Part of a small language model's weights.
Architecture: LayerNorm before each block, rotary positions, no biases in attention or MLP, untied embeddings, normalized queries and keys, attention and MLP in parallel.
Training: a variant of Adam for these matrices, 9025 steps.
Each number is 128 + 24 x the weight over its row's rms, rounded and kept within 0 to 255. Layers, rows and columns count from 0. Numbers have three digits each. The size before them is the row's rms in percent of the matrix's.

# v: layer 7 attention value, 256x224, rms 0.0631, rows 181-229, columns 168-223
# o: layer 7 attention output (transposed), 256x224, rms 0.062, rows 181-228, columns 168-223
# q: layer 7 attention query, 256x224, rms 0.0861, rows 192-255, columns 168-223
# k: layer 7 attention key, 256x224, rms 0.0824, rows 192-255, columns 168-223
v181 098:137097180134159131122115142106156120146107088129164090169120142104160069130165127083128136097114142102099145108173105128071143131143123085113125130133131148121171133141
o181 101:137116111123116126145095136132110076127118157143125178145170084137112130140123166140131102105140114107132130141128127162146105080115161197139166156148152133131119135095
v182 100:106187103139129099174095121125116165107122159132128139099088134139103144129149085140139116127131138126141104120121117119148137088125118144142120122131121106135126092110
o182 101:131137165135159145130118109144102112120128134144085083156141131083140147125118157114087112116144194152093138138154168122102141144157118089150125109086127113094114108112
v183 080:108132145129127111139145138112111091139127132148124151108134146095110124128149085119145083174127139130153127154133133102106122149076177100141151185159127098126127130112
o183 082:165146097149107117110175109126140118082130155107138090136142144126137152071095142138109161149116135181089055093136133149118151122174130114122154091090131151108103119120
v184 099:122099131112135116085085074104131146129138131094146165148121160143121117140090141135113147120145061092121131129130121065118175072144123143155115104149143158073159088150
o184 102:102140156154157132139117169175108118070107101126104134094113145118133154144157157144161108127119123102160142126097155118081117161103125104133144141177128108180100155151
v185 104:127094117133153129108143144085117121143101071111157150129179117114123142114162126091145116112077109154109132150131123132156171161145096133163129122162162127141168140154
o185 108:138141132132122105134118134140131096113112178132130139134126103138138103137126127153127108139119103130114095098179136110110118135108136136111146113140123105114117120140
v186 101:115144083118185168169107159116151122168145130135069095132129133136143147086162126091135098130069096113152100102139165153105105106138127149123187135153127130150129107137
o186 103:189139146128099148132095163110105111126144142135149154157148125101076153118104121152141116129135142145159097113132093088118147134148124095136107156135102089111180130112
v187 110:116106113165133149144118116161109153154132159125115174084115160158137127123119122151155134116163127151139110130105132082155059093133152098164156151160136108126097113129
o187 110:220131185121102131147117085120138145091125114117148112130126100106095146117158104121130136142082124139105075100136141106140143126150110117145107124107140106128081109135
v188 102:114119098132127120159108124151120162078155144158130150118122096115117104147108111135152130169131138129152145110145107143132148128152148108073113175099071142205124160115
o188 101:177148130143134140129122132136131122175106145144117100143140147094126117114114157115131134134126140148163129145083102148131162110122106171155132123126123150134137128125
v189 103:103124123128137132133141126123121146165132155168096162137094102142070130152101114165127129184151167145160113121166090133145127113128151099173116156141088148161097109093
o189 109:156118133140128141137143074142097139139121103120127082135124198082166128136138133087107120138118122127077099113105153130121114138154146154108128099139154124134121135114
v190 089:171105105084133162130149148148114153145124096170100154148119131105145144122105086097137125101105087102124166152120158109152117152132133124153160154140137136110143155118
o190 092:213126151134073090101124135114098119119159142134140117101104113099120141135101104140116103136107091132131095101114114132117126095164173159102127138114157110147098130132
v191 114:144109164093107144119113114138138060143097142109131119112121145184134119140152131088141123115097135155113122125139118094099081174132102106155154126150124116074135148149
o191 116:155170130132102155129158127102114131142120134124167159097145108116106139131128147129106155108108131105123112126117091133147130128120089114154109155145154111181113128147
q192 107:189134132133161089130120120133112122114123165120134147135161155101137163157158196143145143116127139110155138111134115129085144136108108105144162129131156108094124101168
k192 109:164103144169138097148138146093140066097146123088183172150139127101096140139120128124133121154107151106126172126124096109136158155153112133150164152084144157118107147138
q193 110:143154117117119161108136113145148185166085145099034130098167146126111158093163116120123076104144121165132108122139183113118099122131116114113136140187123123124125111171
k193 111:183114145143145096138148081097113116134118163089133143148146162132084172126105179124120134115126172114119151098142134116104078176161092136108077139172107131125122116113
q194 095:163124094123112115124168079132131156136163109117125180137110152124082110104116148096143112098141097102163142139164090172134104127138145143167108149129119104110089111106
k194 099:105131162148086140103125111100118121130180101154153141116128099130170099104111107132135098122108099094071164124137150061135129141107133161146173121145135137125119129118
q195 100:134131127106168149139117099125090155164091171099105133145136166113173176110159157100138133106115124151174119134133131131116165094119111115123164096149144098098103100168
k195 138:163119146165129085153128135129120137107110153097148185146152139111052148127129141131145113104122175121149157112155128123117116162175132140125111158151097124100117141139
q196 097:086152128118098125108151158125146163107139139151113128113119126158114118140086099136107134136158171139072135124099142130139097139122133147121118124130111134146138171099
k196 154:127124115077119159116154118104146137138096089144128129134132133154105116155113136104128152134161119132137080109145139147141142159115124101132084119139119076165148109119
q197 096:106102122140174124153128128116128133121164146130158103167115108111136141087133117154101166123089130140140139141127088131139136109144119133127142116082138125122125114163
k197 112:127112117129123133151127137086080105119097104108161146127116072121115142145099136118142125158143162107114122114139109131163109146126116093166115151093116129141133138128
q198 085:146107150156156123143127146145110116151160137101138132159121122131115131095107157114117132105111137154173140151116085138127154093134149115109159148135134139103084159097
k198 112:142102141149044102126140144110096095133157113068147124143126121116109134122078130147153150131131155106145169132130121125147149156142146135145121139170141133115103136156
q199 101:141129198123180108150122140119106111140114117117123128123141128100134139150159170132144133124133162139154088147148132141103181126101090097136110100090127117116136105153
k199 109:161121108148141106149145137114153145109116181082114149141154133104111154137136134151140111128118140152150101156138118155095137123162121097100128115126121114075091133172
q200 095:116140115129085138108122136130130175134133141144161100127139142142136132109096112123115113120146130138111161109085122133174072098107161149147133154154111140152126157101
k200 116:114132107125121133112117116119126073139120078138130120127141094124134129159118113139138120147136142126086102115162117127171113150139091128137120129137137148169129121123
q201 086:161069114133137133124107108104144097100143137104126133115105098133089136115131162130134172136080135142172127144164123104135098095138127126172134118128124150102125115090
k201 114:124116118131116095129133133123094092146144107108172119103139153115123097105087100139159143119130146126146175115122084116167137150138139127134119166141144139110117135137
q202 086:157104158152126127169125176083147151117127182114145128108111137116112149117116093157159119146065115114183133146155119114119108105102127122153137162080131166124162113106
k202 109:142133122138099146122129135124078118134104140099144163146143153108126123115107163180196130109139108124142147128127108113143107140154152120144139163136135132122108106170
q203 120:167126180100135126143117138129109115136114078121164183117144115145111149131129186127119167113107119134145112114151133145116170148150078115114126101152134107087141142139
k203 094:087160148077119132118114141151131122125153140135094130098131161120108125159118091117163096105167132117123144145137111138117125147130184133115128083176101132149128074142
q204 102:115119108093104094147149143084145124124135137116116128124149144101116143102141114107142114107121177130113136155118125098111121091093131173155160118131095135157153140097
k204 105:165132168141078140138115104121116139151163101098112129164117125131144196120119128138142146125177105081119135140128161105130151112114105169139115144145116148166123144122
q205 125:122133050086120124144134086145163142097146127169089129138148126158129122115119102135052115121103128130140154125107149143100130093141139164112135122164114126087148112141
k205 092:164119154169124110080097132113071096114148145121126166136135081121124128154148192098144126126153157134085146090151155095144102121127111149152125102127120097174137142133
q206 087:100151192148155165133126153100140101138132106142100150128165147108125117118106102099115081150111138084095123168124136143112146152098115140152124114153140067137125094158
k206 112:110154097139171106124144144137146143083093131150140097131151127122107094159165132162118142109089094148105081096141144136097126140164144086115131115143157137116129123138
q207 104:140103085126133122108120108076151104111175148134119127133111159111120112127135112141148107140122110100130103157128164165131097100073144197150132142121126146124154086099
k207 107:161139142150129131117147136159150125112117128114142170144132143131108116108097107096132082108122132151131172141173106101110109092168157158151098152184131115129120117146
q208 087:126130143145109130150141101091103097117118178106167112123087127152085118138113144152151151170102104096143117140115123106114095116167116119115112147089150115122157137128
k208 101:127116140142116088142122110105113101171131119109154129098132147154106106115152095121143120131121111119149190110117115121111160164150128130128131163104120150140155154116
q209 108:147090102152196103175087108112124121107168143078153073115106119125117106116135124144144160125111115126169131136183117135111086079122150136161150151113127139107120112110
k209 094:085104130113102146167108149151102078132123165125145123131119146126120128131115128190149100117128132115121187122154118121154146108106127114129133160167126164104162141122
q210 107:122160126133157143176109160082115121151122163100138092105127113122119145108128112134171119090141158117108162128161127115123167140123162150163152172086100154134119187100
k210 113:148112127167121117115161160128105125132152170101162137135145125093121159116111131170155162092154137121128163148111100106147111145115157143147132173110129173134133140126
q211 091:102097117055140136136086101147129091119152162127131117114095148153109119153126141162140150084170125142165132106151119141116121101120112100099163112122127146093128101142
k211 087:149122117120186141130138164108109147135121113105169108126115154147096108155148145077155105086117127137177157103148164131121171108144131165098111121104132154154171143132
q212 083:118124119101112129134086158110108118121122160094143084130104135128100168135158152108116167121148132129147132104126088121158093128104135105130117117129175175174150125131
k212 099:166121121101104067149104159101131100154136120090153132171087106148091133124132074127150185146161161131144182140167135147123111143144078156128120154108128098140165151160
q213 081:138142076143080095160139101122136137125129168096100143124120139106129122078151144162155136117106153145136134112163107136149098122144162162179121129148159143148125107066
k213 120:163117129175102093137142120170105129088148159091143135118125114114099131100100090142151125120191156124148161145109080104155101135115161128176121175137132174104124154139
q214 095:095112183148164149108115098088087126120128124163123145123107116114151115101119148125153108144098155117141135158143114099144132045096124134127134128155118111102153116108
k214 093:131112126135188153161131151132111139157161118113134085079137166103129094138076139151137116125179078130181125139149135114128121126125132088135094169175157131140130156134
q215 079:149070054098093129161168083119144127116111096149114113128136151125106099145154127099106147116126134117130150131121122158074127095127114107118143087150125095122157116135
k215 108:132163186107147157111117117121114141121183118148134111084121121118151153136104099146134073150065112093118144132128140081098153127113118177125138141111110152141105110102
q216 098:103132132143140126133111110104101122108139184133140133136127145131119152116075107144147124163156157140166112160117093103098106141079121144180132136093085160094111122113
k216 090:152101122140111134147095143118082135130128099113167134091132127134149118134074157118165115110127112121167193137138099109153134106121172169140126119151120115128119169138
q217 122:172119068108161124106090120147160149045157127133149123117137154103136124142125147140112174112117136140129155116148129177085151081115103127108152079144111133100150110150
k217 078:111141115120156102140139121116131148100132091143125121074097155101112133166110100107114109176070124162141150109160130118144143132109153114130134095149154152120138155152
q218 106:123094137151117120128130169129163137076114098147113110115139126103122133157154152127053135139102110164083138113120139129161127115137117093065134108182149139160153136135
k218 090:141154143120125105119123101116142099156093135125127112177134078126123121115134095112118150144116141132094100111128145136092130145134094108123121111130112171114122122124
q219 103:103148146129158111124139167116088136140126171116140128134126093127120164104115114137093131118113123122094149143119133075156132130133116157118135124115137141129148175147
k219 104:140097118150122092092165107184114108140131129136093161117105091135116137126161110097147160130140148130106112112155146119153097133115108111121144136114121094139123126114
q220 098:146128181120148117136133154163103141150149146086099098086137138103145135104101071118136140150157065101154148139130093098113117112116184150134141170123116157131150144132
k220 140:135109090149090123152113159127124161142150137072136174146112119122107131118131090133162105126145113082125206155128125145156109135116151137136121175112113139131121162140
q221 090:149106070116098116167095114097136140123153148150120126157115149117091098126114121143124122111134146125147141124103152130103116099117176171142104138119094145089141118132
k221 105:127106147132129102133147125125073099123146143095148133145113145106125155129123121152126136130162141123122191115118110092132138131114169195177118155140132164116118154131
q222 086:162138142123128155086123137124123117143160113112112135167153126138100165069115124157179154111093128148162094136111109110153102110122140165150136106085098140109099156131
k222 100:123126137116155114109122131144187160079142128147147164099128155159137129180087142057115128179135142137140144102163160129139127139142134136140155100136162132137151116085
q223 095:089128191142130158125138127121093128168093124141125148117113141153139137103074134153155148157175166109139143084112124106179147173147109102100151148153142140131116134086
k223 092:134145124145189135116120152141134145148101117121157141085135128100140145154144106102130104121108120158127142167151124120134143135122116116137119145116173134158117161133
q224 087:097139102101100129145142082100147125121118137155125128132126137114093123115133116115113131128112118115167111086137167105111158132127127170094133097123114140099102105171
k224 088:104093113137113113095121097167155146164086120124122151099158157121142125140126155110142132120097127119148131092171104146098113181143159191107118183147123122163158146064
q225 129:157108101137158125106120094129148182107103176120142118173113119120172099099083128136070104118115123144093138120084136114126119072061112083083105131148098147101143101177
k225 092:122064127150109098122106142135149141120091142189139162105133131131133112159143158140129108125171103156114089118146158099131141098128128129138162081131134162144076105169
q226 091:149118183139099124108143128176125126148107110121116150104110142112149125105146137145149149152117093135173131116131138118093133157145135124174151087137144127169129102118
k226 088:093116127104180155160099138149100185100157116101161123117137065096099145108134109162155106093112153117118151132141128132183163108108155097106177163106106115096125175113
q227 119:139132186170086097126130143124112115127160111124138121131131170121102097132132142118182108140146129143115108095142151107167091141153111184161144118148121129164147129130
k227 070:131136103113144130111200120152154114148185103152140171092132163137132157163159139148129119129136094136063139155106108115163155072095116122110138129147158100168149112141
q228 080:134124117091132150121107157112129101183128120141088116093118148086091087114150135131147101113163114115123134125135111163135150117149100102129155081114143091144128094134
k228 109:129158135166166119139124125183101151098147136088134144143100115122128132108158074151108159142111132115127152148130116144113107126123153119136150177093134142098118170119
q229 095:141115126124138089128128159143186106150145171088143112144105160158102121156180127148124160152153113189152116138156086159129089114135131142124102141093185155128140108138
k229 089:150131137124122139146119134138153152109072140112143172119105161163090124140137176120139153128131158159147094105166101122126114150147083088141151160107131133110130139145
q230 088:107099141182122150127135166159137109136134159112110150148127136102108139162113101093129104118116113078169137134161129080162072144157131169157131139141154096133095105105
k230 095:112120139097117116115077123138119129146079131178094112137108146111144152088107128159129105125125100163136137122101119152139129114131167196126117181131131175107102145112
q231 090:154139085143075083097161099108148132105151137144125180135118130124163152088147107109131077113153153128119119138096147133105151159113130149142122085128103133126088108104
k231 090:132154133151154142154086072132123201146123168167123156124104125120136152114134184156150083117100117152110118110100092079128121148089134118174111157141128149145080107144
q232 103:092132147167139154149140134147143109160095155114116088119144119118161151135119140134122176131114165155162122153164129098175107120191087070130148132144123094143126163156
k232 094:119127166143121143142064141162130132157084115137155104143148129136115136132143152158107115154130117154068123106103116122157166127104115118148178137093132161144097111090
q233 114:132120105186085122117152113132119090132154132123097163143122122137153124123133107070129085127137150139114086141133147122133075123177138143153108125110152091150131118081
k233 083:137108156130118110117115158133140145118130150163121152114105092123089117147102106099110093169173127092151107141095105127154135151127114162118101126131111134099123129121
q234 097:133126157157174103152137175135113120146163152097144103165117160117100134119132140108148131152098158117136119129136118089154107153134108162170110126113163109131109101109
k234 080:134113121152109123145130083175173127124126117119123132144098141171153130099192118154110115134165104110120131119107137159119103105119164090159088122088117136141127182132
q235 083:116119085089146137146133096138114094165140108126122095132115135167150103147153132107174136138161129112147138156161130116120105118118122147115112129121135082158147123133
k235 096:123103135085165140152106133140110146130116110183192109137152141144126137102128141125109133102127121130150130085122174145084184138138147141093076137131109167158174098157
q236 084:145146198120133128124115137082134127116148120105124162133128115164133146131170122167138116172121154174155123173126090131102145134115132155127106139144111104147115170115
k236 091:116144113109099129159121074122097165173130123135138109142139157123152157109158153071130125113114137134089117139130161119107125158145089123136126114123091094137131142135
q237 193:129118148152108111113139132113131095119127120109116151151119117134135145154123145097149116160135196176117081121125143124132085140135103107143092133111133119147146118097
k237 096:166127135134145123133165155136153146124114128110145122117133136144100093136121107098111141120127121108131111164143112130126119153141107140122113123128112127122115149134
q238 088:140120163160201114091145158155150150125133162097134096118130086140124152155154118106155162136107088136111133098151117121177134118122137094111105151140157164143127204147
k238 079:122085119162144157094143114091146067091089096122144125149120122100127088117115121172123100134143160122119123156140133139143103140101128099156138132078137129122151100131
q239 088:084137099128123102132116128177120121132111132150103142147116120123118181146132139137155101150156149154135150119075123075167139126160120153102135082123130124157156138124
k239 088:131111098101148139142127084190112110092118130138098117132145097126182113080105174132108184113120112126130111111130128103182169141126130139141119139124115139147065144162
q240 174:115103158144100114131170151118161094119141109135121175121136111122091130151118146078164090142139169139129086093136170113141075147171100142165105128102124112165121160074
k240 107:115118152158113126096103138142091065109104140154103147142129100149173140157131153133117151161126181147120107136110122126171124125117151128139117112128155182149118132080
q241 109:149125147113111136145185168123127098158139084123151114092144139124119111152136160126149177116137124116154141138146114174141142111139089095101156135098139172147154155106
k241 084:129112164142140124138127139135159106127138108121139159115151146081128115206156092111123111166103141133126148135137135124103130099137124117125151106140140175118089134123
q242 093:153130135112150137161112156113093109119158114116135124106159097133140133136115158133180091122158064125174119144097103141112140120140151146154174150129111150146079113137
k242 100:107101127112164122150074109164136142109110127128099116158114102117127109153130138148111111116135147121137160102159123166150109108162189156150076080124119180082114116148
q243 094:170134143130098096099172146126094118127158101096156146121126114143132143139127165097138144151157132107149126127100109081142134128158166112147108066118157125141107164123
k243 097:100118140138164146148122100137123143092150111137100148137119080134157102105060091135138091154079156097162093134143120130135141180134112154151120134136152109134097159126
q244 085:118146164106152149177129164115138138169107120153136081144148113127061161126170104133162090107181121149145126142137100172160146117113161113105182132114124151122090109135
k244 105:137153109202129131131148126151153164108135192082124148118092133082142137159103150152124143098108118103144172118116091111091090129126144125137120114129145133112080190140
q245 090:117110191129114134136130160126123082116144075113144174149151116153109159122093124102159075106181145152176117132120150125151126139155153135109126116105117111147098153078
k245 100:125116132085145204136118085130146149149120095124101120190122096122134134118132112135104155174118119133154147134130126118164126191098117135135128115124117170100089108083
q246 194:134148058087120152106115077117148131114102148156126124105120135145164132096108149141100143132118116157139116129116129121097165112110141149098119103150134112098126092157
k246 073:137123113114113155110107107106125175154101121155122110120112101178097136091175141155116120151064114124166132110153093140141119141143162115139120143147126162132130096092
q247 106:120106160157100113119151163074100124100137129104137201144103135146130124129128125101122124146156182124123101156142106103118111168133144131134112138090132124146097123154
k247 082:133165089076141136155150122140148139145119156068118140102132127150105121129120169134127145129171116107148118130141109183111087154154085130114109121119147102118138134121
q248 101:113131110092138083149081126119094094146119144093101085124149130078117166107136122171164135112145055119144163146100075167143167137128147127156142142137165149155127130167
k248 096:147128118136128101110146132137107136114141149103107143180114153126112110111126126112100130089109127135144135108128143131110157148126129205142086138133113126084121114140
q249 095:151156126177100141121105106100093100146100139085085077151118078131137147121141160147147145118155168123133117118117147115203161122145135129132133144157156169137126165179
k249 092:088122148079142097092151150137117152165127124150163141091095167161106147130099123111130120119141135171121123134096110103133143140106120138102100139119140107158151150137
q250 093:128130100155111129127142115093166132120120121178136182146108124137129127102140081142117076130121164170116117121095128095121108119130146161105114128089092155133104117101
k250 088:118122090162087148088152096135121131122128200122113157120098129125140176148119160102128154150125131114140088130141112130143077108129113097125119132152147093173130097150
q251 076:100138123135142085154113106135120103135151166070093128166075168145162144177164148115182159153121135154163102125165137128136109119121155141160138111114184127167132139110
k251 106:139112125084141128131135136132118108102123136136172118150128149188122148095099160087110161134157159134148081124157096128134157135120142084099063153102110084151170144152
q252 097:093126095112200123113133110150117140064164113155126113132135098111150136117106139154086100155120127116104163116167132125114168116116121133106129118121107095126140133115
k252 086:154110138140124163120151124131132140193134092178101149101131169165146113138132160094144070108100138115101130115103106096164082126132112157143124104149126152152122116130
q253 143:113143109080137147147109102115102184135121145142111111106100148105141110092116127176081120094107094085127169116115139136093141088103157138073172107156126121085123136164
k253 072:129123121160154125085162114153139101159140120061124120133139101107129160106091097140153120132083111103116113104176113130121097137112151112187136185148101138129115148100
q254 082:121114151138118100107124110131109160086069175143120109190152080154160120114100108161071137114100167154101154140115139098133088111142146165114128128134082142132128135124
k254 100:148161130132129111070097111165164112148132104148123123117113145103130100171150111118145103184155120113087156079083094121150129119117102128121144116139148146154121050151
q255 084:158134159138147131177136104145066143180120157101150129143156147120158109118121127157147120100106088093163127125140130094045142117155172130107138089127109137087134143120
k255 085:107102131101158108071087145109131153109139102124093113127169115149116127133132082134128101174086117124160135140115157114127140141142114199124151146134117140131148050090
v192 104:114092137069104161088125135116156115115108088096145132141112154144137100113146148124117141163089085112147153116119146093132177138160124123083149110150112156128121146109
o192 101:182098118109123140093135117110124109118130119165129137108128173127150103086105117119138097155111107114129158139108113117073147073120111133138095142152145148125181129123
v193 107:108118106092139149185143164115159140124110155133083103060172136141141116148103130162091143139098108147115143106126125107123140151117178116112211123130111141091114123132
o193 107:141120094139145154184101112129150122124094168146125144118126124092108113147139082115139103128109112136098173112168154135143083133120145155158155122118109140107128074130
v194 099:104145130191127109159140118109105118144138091135115141084148107119116158131150095109139105075124134107175131123087122075098114109117151141101146116153145123099089099120
o194 098:131135103142104119188124131130086079108125083138107099089118109130154153125095160079125089144116092110139088136145131149141136130094145116113136141169142113123105119087
v195 108:113090155162105129170150164119148133140144121115125132203084151120129128165110118139136139092137148137118109091149102153152149080131122134119113130114147140144144152113
o195 109:117109149135188093139107172126086165107102122095139147146146161163143160161095127126154147094148135177134126137122119101153162119128073088150120119084108093110122121196
v196 102:113165183123140136157160088149113162095097152139126066132098119119164136127080151129109128156153102182138137156049122106145198136124109129106129149124119161093132124099
o196 101:139114094194107110099143137149107146113144172176120116150140147145122153112126151085137113141110146146116127161116112127133118128139145142130114096108079182112128128102
v197 092:119118078144138131188124128104126135109142131115101068108152142141152105101090121089110181153121101188147142123105161118160119118146106119115129108170172109154137114147
o197 095:123152099129180122172148106106105094108167110185106094119157123156149111116154111135115120136109133144073108125144113126156107118138090144117151080133132109153139117116
v198 100:157098161095171180137169105170136155102101122116106155138187114136131102129143141161122133125164112178157125095139131122131187142111122124133139150130106161160120105137
o198 097:140100097133127145168127090126144148088117094176127118149129112114117154129171105119143128140137148164105129114112135178083151152155137171075135129173141172173122090157
v199 105:133127077119129145087122074150123127161116150148114108089146136109085135128091142143123129136119098098116126092148099163108101116080116102139113143144125151126131098131
o199 103:135141134128154080140118093140153086156127121112102089136150109112099111118121132168115107072113141122104108146142151130094087139133128142124133162095160115145118144074
v200 108:099125125111139121176122138142123130091109150099111122138121152168169109151162133190107125139147103140157143159075137061141187150104106126105157118112149173084141150132
o200 102:150101077182152126143136104119136158112130161178119167143160134105136151115119110093154065134104160117115167175087117138144111134125155163161136129116091192129161098123
v201 115:133162118152095104085099128067130106145130100152103149184090117107113150117086126130140134084148153146099134143115129128157083097111111120112123106133127122106087156152
o201 115:144124117096119025089116133125103091136081081151113127150124133129146127117100127123140137096170112157103139120117142127129152132113092131101157131155091162141118191120
v202 104:129062065110112170149149117158152133099124151142162157138144091149085145131128127139124098110145163134154117101159076146155120136131164125150133143126113122086146120140
o202 104:131088095087150129153087159133147108145092116099147071071121143155076120166146117139116151115142137157198153114134121165121122147125161122142116159106103136100097131141
v203 101:126080088116142166188115122174139142091086096102148107145156134097147080140155180114127133132190085148113120134106152161146174136108126115151107120114170170086133111133
o203 098:131126075152136099133104105075132134119133191139115081132142129111118197104161132113129141124147165106117092140155156167122151169151122103145092123127139207129148086109
v204 101:079117122112105154140110103093137136122117131114093150122135162097159088108145126116129127112111071087090145157074130143120148078155125105080152119125134098171138126132
o204 099:134102065088109130115126117115117143123168115159142121158152124126153088103117119127096092122138130114101153146121092138104138093101098179183158118110089101149134091149
v205 096:105132090127109182152106106163136131170135119140118158108118124131135109118111158121120115105159110143135146122154133191155132119168129155116163112136138113112143114074
o205 095:106118057070113136132081108110136125175121135179075109122151155145127150116169131116082104114166127134137114142146134195162163112144100123123131081188153149130139086124
v206 102:125163112149110095050115122108134105120150146136119125183158149105109128108105104129141119128127141122093141122119119106135166154117119149157141146158111153171185158136
o206 102:115111105098124092098137131126120115136123103159130124119136125155115131148167122123138152093173137190131149078095144135116165145129111158102139128182096139139118160172
v207 105:145138138115141127141125122167105114075147125166110108108114129126118145118067159136138166129155172159168123105135113147137102107155099136159126128131144140145162147115
o207 107:129137159168153090117126144164140162135148145128086084136127173144085150105131162123137152104133143167124087107121143141144119148159123120084100128126157156118121185082
v208 109:121132137108123133089109119141101080110134161118137118181121162111134147093139088110088187122142054106125121162139155121139151142126127154130096088147168122182189125135
o208 107:112096140079130094101123109120132167097192130134143182156141126140137094138177089166167135124160140117178141151135107132156085122130110189161113072152133111177169088112
v209 098:158109155092115138115142086093133138132121160127145088122166138109138133151111161178117063130098119135096116112086115174099138127089140070130121150094080126127127057082
o209 098:117126091155109124130100122139132131146148135115170143150152107103132139146094130141135118110126143143099138133147136105074126140129143110146130141058102152110128083115
v210 099:131095161114083175177101166130137178106088158130148156126138130175119165105093166125139182110119152134146126092169114110137141127111162118160132100148125137146139144138
o210 100:145119134098172119123071144135126167131109110117118096113102117139109120146129094148128098102096107128149157103150158112124150114102161137099163121119100100100060124177
v211 114:137118091155120115097134175122177132162173116111152166171129135145130134122171110162150155115120139152125118104140133138080082164191089127134125158122134104156140130151
o211 114:091120156120131135123185182153105171141180084094172134145110114140113108128123148112139136146119128154146096109117086102115143115166119100113126144119134133119106140169
v212 109:129102101159120122121137124137135146169128126142135149132108126110124142090109080152157137087168126122079120096128126165151140089115111111127177130143117124161146130164
o212 110:109123104145125084094103117163118152126100123142107110135143132136125170127109132104113137082133126141161146109128135133161173108087114087140168103144080120137085164168
v213 100:135112151097125133153116154149146144146109121111114121057129149126163105147149172111085151156143123170109122097160163159171156078063095069131133119105100118100116134101
o213 101:120142097159160156120112091097167152151144141124095089141123142154174134115136114113120138146118115121071111151153101101136119081118107105135103123134142160116183098093
v214 112:119105151080101119146133164146138123118130122112126119156150133102154156104106135164120146143175162152120119097104139162140145140144103105137136154126137129130163144121
o214 109:127074093149154102114110106147114165120142175123121135156181121122141164101164118145133142080134136173112140134123137172185165152152104112095117117134114175146142125166
v215 125:150125080149138141162126136167107156103134119138128135054094090132135126140104127137123100142127106128178125142140120132114108081060134115141122144114123120102133112136
o215 118:109131144221160149156138120143140125143129132082095132098147138111167170104074149100136102122120133082140096138127095115147161144126166078113125158116152156126111144088
v216 096:150113112143168113099169148133139097100129137151141118123138140104113143137143122153143089113147157129138128152133123116144087116111144127127139151142114145117111114125
o216 096:132122187163126140174121158129122100132131131094170130119132122120091112139132188131142160129100145163173094144136146123144095136131159105162109124124124128112116140081
v217 111:130134104125131148148144153178165130118125120134129138106167124143110134152105123149137111126138143134116116110166115110137126140121122098123141124114110150104103143125
o217 110:147191112168165157176112098143129092132057112118110152155133097150111139118135148094120136129121132128102137117129168136151127118122135118110170126124152121100113169082
v218 098:122090146153115155132169143120118121139155129134126159125137096131095158104155124123174086120108162119127136094114088106072120143089144156075113127134088131089130134144
o218 099:148138164104150149147121156129092115108129086119144116104083137127138150124113139108155120130095115122128121088116139120067153136077175117074105171158151144101078155124
v219 114:136136139104128137105187088177125138090109165138110158129143154110148159120125107167156073164167128122123136110134105124068141178093142132121129158108152145098142141129
o219 110:157118108149068114143157112152130157107121132143133099133097134090088126115152157131114106139125124074161121092133151131111113152077187109129105167151139163119122172131
v220 108:093128114087101169155121130109111126115122120133165136160154124142141124104138137132116115157106122116085136140082140129150154170104146108112127082098125083141146107097
o220 105:139125068084167140116116109109090145131136124180169154148193102138140140096116077156132115118117145133097181123125116116109138162097117154140178117090097114127154077142
v221 103:157134139180138103079129146087132149140123110119140149120158136133103133134135132141142131087134166061106132111193141120097077137167097130136108111120123126158145132101
o221 100:099162169109094146109139168128136140110117059092157152130084102137109123141140145147118150146151106184120096108134164101138125134143134127086118156155136093106093178136
v222 104:144121126124115112164108130146168159102099127135136134148163118138125128131108128136130094125138098134144144117115116128121111140153097109134111156105081104117179138125
o222 101:119126076134093165133119126178161132128173092129152145167107147152118145114164126097099143156170123108162093134095114151099123115149131097120132145119131153126137179122
v223 123:108140110113068156183101144132104135174114127150108166150088106098116127090110145118147115102118134122101142144100117123110140126125114111116118087127092134125176139119
o223 121:120122113088152112109105134153121175164122122133119140148085143111144120115117082110124094122135107082136158101113102105094123110078145167098158149115097118127105145160
v224 093:137152142075095107132110164135145094097128121119105167119123118128168120154168124120142123165128162125150141108128152114149159105089115138119123111122150126141087120167
o224 093:134099131102149123133103105114131113106114137146126084155108147140105128132131085114126140161157114081103119093144125139123163146123134125104123128142103149162107073166
v225 110:140115135172078183119106141161131120132118096127112151099094139129122108135117101103137127099125164117162137090202133143118081103127103133165187136117139114133148147112
o225 105:167117140110131114135124123112137175116071114084114103109101120125137109111113144130108114108133099150164095129175122135134110127099093040129136157153148121131126160129
v226 089:124123116128111100127117099157141133157103123140164143148082106125110114130122144094156109129147129138150153125140120123139169110122085094112092135130111116138166151116
o226 089:128140109106140145098113120130147081133134101170113090163110115124114148138126063100149152116156143086135150125107084153100164101127104145086135143109127134166103174141
v227 104:164170171157162120111169120129103126082087164130087091094115130167105132160146147126127155158101136148126139151125151109129141128143109143138145111118157156077105114145
o227 100:108134145183060110100108142118130109100099144131183109109050140136100133170142128124128091163132106107127091121139150141098128163126171111114102145122116161078110174114
v228 108:155114117131116131137141165080171145152169104137153128117138096104098153106108109132156083085111155075151093142122087157091087167127144137115133111124115121090109081125
o228 112:121162158084128132161104177116094138130095101076145159109132130121112102124097144148119121118152110144154095127118116109105133170124138140115155163106122099099100112114
v229 098:128120134129181106118130154108103121126139165126129091155141127116096165092108086151112155135135174123123108137116141132138070102106117122176102137140108126133119174154